config.toml
n_kv_head = 5
activation = "squared_relu"
norm_eps = 1e-06
positions = "rope"
bias = "none"
init_std_up = 0.0374
lr_mult_up = 0.819
beta2 = 0.98
lr_head = 0.00449
schedule = "wsd"
final_lr_fraction = 0.1
batch_tokens = [32768, 65536, 131072]
Each number is 500 + 25 x the weight over its row's rms, rounded and kept within 0 to 999. Layers, rows and columns count from 0. Numbers have three digits each. The size before them is the row's rms in percent of the matrix's.

# layer 6 MLP down (transposed), 1280x320, rms 0.053, rows 1200-1240, columns 160-239
102:495480521484502455566481502493526467546476526471522501493486506431452554484552474500507473494544499485480512510473502485514475451529489519520524507546499470496488500528487501511520486518531496509505455516494481483486474526516488480484520463
096:519472507517495540491505494497534468524496477464529516497498495464532491473504486522477514487469448510494543498500517508491465458534477480519502494475468534489453487521498478512542466546499460544480489520478497475487472470465510533477543467
105:502492526512492478513486500515481489516485493480519453496487462491496470467501503460539506451517452494468504477537506498507458497504532450437538484510495496496526494489502466459507530548514511531460484477521472475489534463479494484526543441
105:518500478488467508487497491485511515544463501510485472506522496482490479475522492502478501505481530507538483506475501464522446497469513502524510526495516520488516535492493519513496522497512505529457494546497443485477508516518480498473522456
103:509482561494512499487488488503528492516516464469475515468484478501490530512521510508473476551500520480518536514496573533489506501508516503504462485454468490478463444495479459456483544466491469500496465484498538479547473502534498523480531489
085:476551522510541507468532490538535509551477477516513514508491513501456485534494552533513480457501487501496511525533542507509469521483501493513501527496478474520541490479522553521568506523541515476516494505469506471453481446508512484520519507
105:495434485448451497510504548509516472448494540467480532486438494502494487508535474532509500484505493510524509478532512495530532491468535523507461503469485535468531479492479509504468465475514524495541488469524507511489505536525508477494494493
102:477491489470460485537520458514511509526499529535558477498485485558500471445463488505502506497567455482535501502461433535515516482501550466511537510515468512496514492509479481491526450452506499450471505506496481514484496513492508525502473500
105:514516491465510500549481547454473475514473488490491493554516472516497456511541473528501539502500555504531480522493470536545533491505463539484532538502477500549422500464471456502501529517558447523504482517489482517496496513515511455506496463
070:542509509528487489498499492521531545507481462490504481481528500525489455500420511492479475472530510498517501496483509492525522447486493498435490539477501477509477486475483548502488573537524487510487484503494529477503483486504459460517475461
102:532497506483457480537486493525512464512473496513498514517554499533467475523510530467449493513504493512499509509571505496492491476500546515550521534476525510479502515493469529499493525517491457530498519503489496520493484555504486526511484477
098:490495470526510507516478446539501510497446522518501497476510531437517499485496499514519480506459533447510525460493482472520453523496499513499528478520514487476469528513492501479482516547511475526516506499475439513503458515525597473496506453
115:498502480481511478454480542455538463502491488525489464469514520508502484462501482479527506474548462489508455507533513508547477489517524481519494470504520517463514503498456486515523500530473579496474517536502483503491447511467565510558534469
102:542518461506517471520490490523519492536477477431530540518467502513473568527495545542458540503521552483511555466521513532526479457506506517476537494546481503475552530513495501495467503509496480550514497502508481503516521550506516516520489492
098:465487514478495495448486456574496454514530487487528502526508508480474478467537492487535494501509554485480478513491538483487444516485486511498549465466522505452514513489509512524510496460463428516469482449481499496526536506459537479485448461
095:484479535495534545504518491489465554490505500508540498454502482459523485493484512530493520502466509511487468469502509488503505498517508538483506509471510509491474497516492473573514499532494477542509530457490484483530511482527465463535483447
095:497524510525540496484478517518460529487477475517525502520521510494497507542578520482498501475488528530468521498501467511476481516475476508504500484454484537434522473523466507501489475502553527504506488451518477493488528490507462521524454526
098:456541516506468502507497491497524504452544517515512484493497491526478479474514553476487482470481492508537485517496533506518508496447506512527491454537501518442547502501495488514534468519494477509507480441527534531495474522494492521529470475
102:538465461510530539536473513491525496506515452514468571487559485522515496514508509505483572521506510507491493476482485524456471530463552480510452524462512495477525542552510494500486490495459515499487519480503492499478496494468525483557492456
103:516492524505528474467499496471503458540508528498486498472488524572483521516505477523486489514498468463434451534502479506551507480457531490489520490479516480471542505504505521511455470510486464488475533465476487564523515492487544509517498476
105:453504503463510530485526498532502517472502465507488546509488484514525476468527512512538478449466470483506524489488502479495443493516525521475528482519503475486467485499481479485507528495501504467467516461528464500482472515502530491535473512
100:491444499481481465508458504490533455468533543534507484489507498487533525500532448452523478529481491450494503507516478491490515485497496483503534454519539531491481449482496474494489528532532536453524514540498503556505499492494499491507495497
102:502491518477481524463490506551464514520471507506505522501465519467476496515527519462507459529516511529530442479488475467475546496515527510491536556498493554500496505489510537509534499559535485527435450499489490500518530459521496527487477465
109:486521521518486472507506502526510451440484528518515508519497482471525505476486486503532546478424509493483542470532515473485466488581488492505524492490497463479490529505493482498546482502522478455527514504491515545495464473491513499474502529
099:467500480491498493515504517499481477525504499496513509452508488559479498485473443518524476482508492518437523496507538564534506500532477456480517510495473495481496524508527537478472503480474538507558555469518471487486515463522530476511526490
102:470457458468510506509528486515503507484509471514515518497501454460512504511460492506487476542533503509526453447514534514534507531451502504472469508512488515546522499488491500492456543516517496517476502492484528505501479522478485439517511461
099:492530482508455441458529501481496525487505516515493484505508505519508514491527453498523463489492499491444462517452503459495491508471524516500480455491500499543506467520507502462537507503493475482562528500464508503490483524477462491496486526
099:483469481476472494491538511554471516486493487456475521502491514496531518503464513413446493471493528510531512469495502514491522506525492463486477490498498503496519517476528535494476466478524527527489481500463488491568473502476469490526487528
097:470534483492485502440533507509477464536483489543475557524494491548473514519533470497497524498488496500520494500523422462474505444496471512501520469469502482453508499483503504524523534476501469483483521462548496479492485476515485498503471494
093:517447472498485500481526507478505545495468569503465451532495485483512488437464487501517572517523520459525549462500505506515484532509481457479538524523483486520511511482488530457514461549516500494503496487492510469463518503515534510500542513
111:490497501524451485487511519534481521507514493446501494463461486482453511482522512509472495517511508532510543484515505498463485501532450496523486451519524500496511517512465503473485497487528527504439545501447503511492509495518489495496478496
096:480490489486489490549515556494454476498473518477537479518544540510521468556435465511455476522497544502508503489483505509531488494503477513492466548507510499495488500510525489467470485477555516527490506496505526486476540486495442504482538459
095:499505523529461523504480497458482474494501521503508520530551504531505520503509474522502506485498479535492491538464467491489506475489452541494504450484493468505511522505539464497506505458467543528516472542533505506510493482514474516512490547
096:459514475523567492489514525515536508525528500497474509519515515469463519489502510505501462476487522491533490520482522470521455529508452507470523491506462479489502513514498505481509492538508476492555467511503489505467493476451480447465484510
105:533494469527461502512525508488516488492470465540517505562479533489481480513453454523513516522511545479536495473510495535481507500495517531482485512469496500454538518476507512513519513444525510521449494491554513493495566477514545504527477498
096:581533508505505496542509531498509534508515503502497490488529497521496523477474439515482458485510499478515499501508518497492484514486489543532478508520508470478519532506510496488476536530506520515514519493504466513496539478503453508522511510
108:490522490469521526498508520545506500477527452510487478464473523459517488550540521513483516511512511459508501525521471434556519456504505531470529479464504501513485513530475483520511506544514476496508496469505481484517481494464478527470473511
109:481409534499507508484466539547497504468519506518516498451477487477495505537439442466486517532483462492539475509532479490469500506527530508530504455512519506470510469496498483484485495504482474504491472476476476506499514516468514522492545518
099:471480513494500500468522516497503554507475509491494503509504509478473504494515530529478503500469526545504492494516480513493503509558541491478471539547472492523471461448489445480515474492497543494503530495508514495512499516530522518535487493
100:471504492494479522487516541498502490484528513493495521437493479512489524489505509486495456509448480467455490487509476494487441484508513490483550534512507510449447508510478485493526538470484477498493492472467535501533513443469539453515475491
100:528527478483491506500519451460521501475476490498476533530477486477522515526464493519504497553509441489502504535482499487470501502519464501507526514526481510478492495541545456469499478499503452492486474523482499502540474508510513469506495521
# layer 6 MLP up, 1280x320, rms 0.0474, rows 1201-1240, columns 160-239
096:499484483453515511491506492499531489472506531448539471502491515495484454497486503465526527478468476460449527483507507514484524515520499448494485537466457512507496482480513521450495461513533500487513539505546522521522475482511488544512547470
105:491507537484514507477460502464509478515514496536522494451524489492506496521514517495520508486506468489474474529516502523493511483486508465509510497501477499526482507504502514519518549534539502493510454476511507462546502475443479518492479478
106:512513516479500447476480497524521505474510472508490472485506553524470469531488463520503498492544486516468540503522473518499496445513495453468490492513518479524472467450501482500496542485501462509487475527508518491531497490531490509466523466
099:499507482498489489486477483499490485506486450505463462447485520529492504504517542480548492480527493527486538523564493505502490502498502447485487506509510469514478505505540484467519526494497529532464524505523509490513558462515493502532527521
095:498502468449477513545478507522471505473470502479483497505531479541532534501465465456487505477558517490482490510497471455535468450517437506467484498498528519509476502527505487437514523491483491515465473470501512528489478522499475562515488509
099:497476500522497542491461494497494506477527516494505508477512543473484472491529463456519512490522501545503516497487516488501492490485494448517490499478540515518473462511492515520530551536504524512518457483548507533496503508524472516459545510
103:468478459480495510454533512481513513486484500544503493574547491500503507484459514505488499516481452505503490486502439479494512480531513467502529488459473499510470465488489508469528462462529480499511491494514506504446500499554468530491532524
100:460516517466529495533429466500525507506521464503526471546529530513453496467505476506482504531493485526479522486522500524496498512490491492515492560491551518499503519494503540524527530509472509475488528509488473497536482506496566535480568467
097:532506478505484538494525500494481490501489514518522557527543456473516521539482506493536464497546543503494507557520528528474556513518513501506494509504498538555465486485513540510523488478512531503486507496510523508469478535483487511515454496
105:522513551513514496463516515524474518550491454511506523453504532512510490540553467469502506499492431466527505510524563503495472482533489473463527509519524536526459472487471477469471491524486508455513502537475491546439500519464504494494501483
097:516521493486499470461491498504526486483499511538507492483502521517461517484485493551480537507439529472504461500544515481517487461496494468480479525514492482487526528499503494520484497494473471509495480497492490512507535458435486502513490483
098:564519457522512499461484497488516523509515443506449491493509495522551487472499510467507515492508519534521485529489512535535478446511497470502478454508484532554500469507496476519496496505506528494472519537535530532471463489498505496530527546
096:524523513519504520471472498522529493472470496518527471521495515496505499520549445487518520537477444487506520494498531497504489494546468512488527478486499493545501518482476465502476484484471486502516541539509470512497477512472492506530475456
102:485491455529546520520506509485519517463485481492483510514501513471487447463476498494497514508449521513464507500504482461553532521563529508518508501491506541511485525503501490457509477491477489508483462522495515465453490527490550525538510485
099:491502534514526536494527472516543492491553501484494494516513485470500492495508478506497559510499466489482516499512479485503516484485511485441499522484498486511465510516533454527502468473528511510469505474500506467485479472508468490515532507
091:481522495499489544485466418463488569496541485513528536502499536484495521495493534526529490494480466521489498465476481485485496494540455521521521517476493494490490506530499489508527506510482497522476461488504555507512492481460510465447538485
099:502494495460489490525469473530512475469520508446492445539461531496477462490466497559495530449529526512483543530516542523528523495498515441494495539551555503494515513513454490515518470539517498504474480504476525544513494489487505527497475496
099:474500513524538497468493467514549511492454464503499537509500538483490452542513478422560497498525494476534512489501547511514465494470485507481520506509503479491529492503528533508520491577475525518466551512511555469497491518509527485486503479
097:508514492470490454510448481537485512489467477469483475559470510470511497490542511429507479480505526498519494505513484506484475507503475482499538474543526500548468506531511535484507532551474489510506502512499530525476514478508507514525526490
098:543530491496520459533484496520516491491542457472535526500572530495478472499553487484516487511503515488509510506490506507528514475491509526444470467508510498533469452477528503510485549506473514468526514525533500507478500496499508514515490468
101:500506495477490520498494503486508497465489493513438492505505541508451501513487510497459545508487487507495476455542479526509525510555495489547514507542493461481527510470513520546477481477537503544494511505511533487488560512458490512522485498
100:452503553426515511465473515531502524518490500513487508520513536497491528495530480558546495532484523509471484530488473473504488497524493437460519493502506531498458458521485503432486504546527483490525485535511512508476467523531554491486484493
102:530504534472531519493497499499514465474492485513462510498510527481487484434488481458509455475456517461519555473510521510513472470504464462455494512470523526527449508500484508517531497539530516508481486575508534512458518461531543484479484518
091:510484454561496512504474469494498512497497489520481453471476501555523506470494527502506502474516518516528522512451474493551484511482526549450475554564515500539435490492470514473551544521493478475470478524478527480521528490477478495476550534
112:475527480515504533529492496534534470521526526517495499552514508503484457520465511448538490509531491471505520511488442526502524461519463463493493532498505482514486514506502542493518499492490483476510470483483570530499498478511534517514469517
096:512518464491513491460504476547492435491524470543520490458483478491491455495516475462514508478515506504525525482481514480472538508492511498502469485509494517531485514492508486525520531521456511509505494493520555514473484539497501512536467505
100:491467487484492485525496525496474509513517513431483544481467540499506481528484490455468487512484505505545492473507522494498498477559520536505491535489466486500468514528502453533516492515501481493510494560485498545484454434476500467510520504
099:500512495489523505508492537482471497442510505471516501510553497498527478491497481462509517474460498456483528503499502497537496476505517499505530550470498494485508495502530489442539511488477534511471519471447470495499482498533504584504494541
098:525488512451488510495449517505502482485460498475480530524527465536495486522493499488476539491477507527492474509494537516501519483510472473500520539521489445541520512466489528520525535471462511516432488523504528494501516493515458491548476446
102:510506499521527444490493504528514496496503441522524497494490457516460490491520485471527498534539461504488500550534529494549533452535399463492521456543526517518435523565477506535465492493530453516529474528511521489514489479462488505497505493
085:460519484485503506507497472508459511533517499496516474482472485531474501483553535501533480454512475518477532496523492548488510519499536500520516473492526497470503471488524498527464476510473526472511503499505490516519519465495502521498493494
087:497547479541505530506483503495516530557533457505517502496475527476502480541509484499515511502466450504520468512459513481484502503564495473509515472520476478488523507485472491474471534514519543462534536502549523507553455491475533476493536471
095:536516482549503435529502489491501486401498495457500475524497568476486491498496450501513495505523496459513524465485566459510478445506503534525535497481503501510494490519519520491444533513490509536464547527517487500464495476503517485528519468
100:478519456465506483521512469474530529476438506514510472487518524526511492472471500469511491490482466498462510482498466501528478488452471485486498512475511503481495470478479471483525538501521531518475469534490481539474510480488479525554452532
100:533501545511484526455499466479547519561502530515473483476528527478538499500476489507524488484487459524514567505474489482528464491499489552520503513525485508509483525498486496487514502529522511497500502497544546481528535487468514507561470511
101:474528509483484514484496526526459524481479459523471508481466534530513505503478487503499514491473455493553481501494470466526496499513482534495549451516505530545504521498503499499502493517544500471516475529453514469491490479466492512467553543
092:467501522455514509514448473489475530505529511478463493481501526521484456487509458503540516492481464542519491499498497547479510509514542516501522550515544469473500483471477521497505472523511514493445520505477536517483545483493491528484529550
095:465491491515474499470461443515490557440502532492466469492565509483490505533493536487454502471475495494463485500506499484510514507508484522521527503485501509506506484494523499448474517505504491503517530490517507484523528466517476500517453517
094:521507504489504500517482468515493540528488457507532503468503544507483530490545494478521507495535519475480534497507538498484575523461488511510511450547504481505489517458522514526463495496471476519524519521498542553531494495455515509489509453
105:544485578494516534519457503479497517487503491498495523534528483511517453490484543470522464504527461487466490568517487484476516450505516488535522481506510497515483499531527516493511505493501487468514509492503522527512498466522517576531496502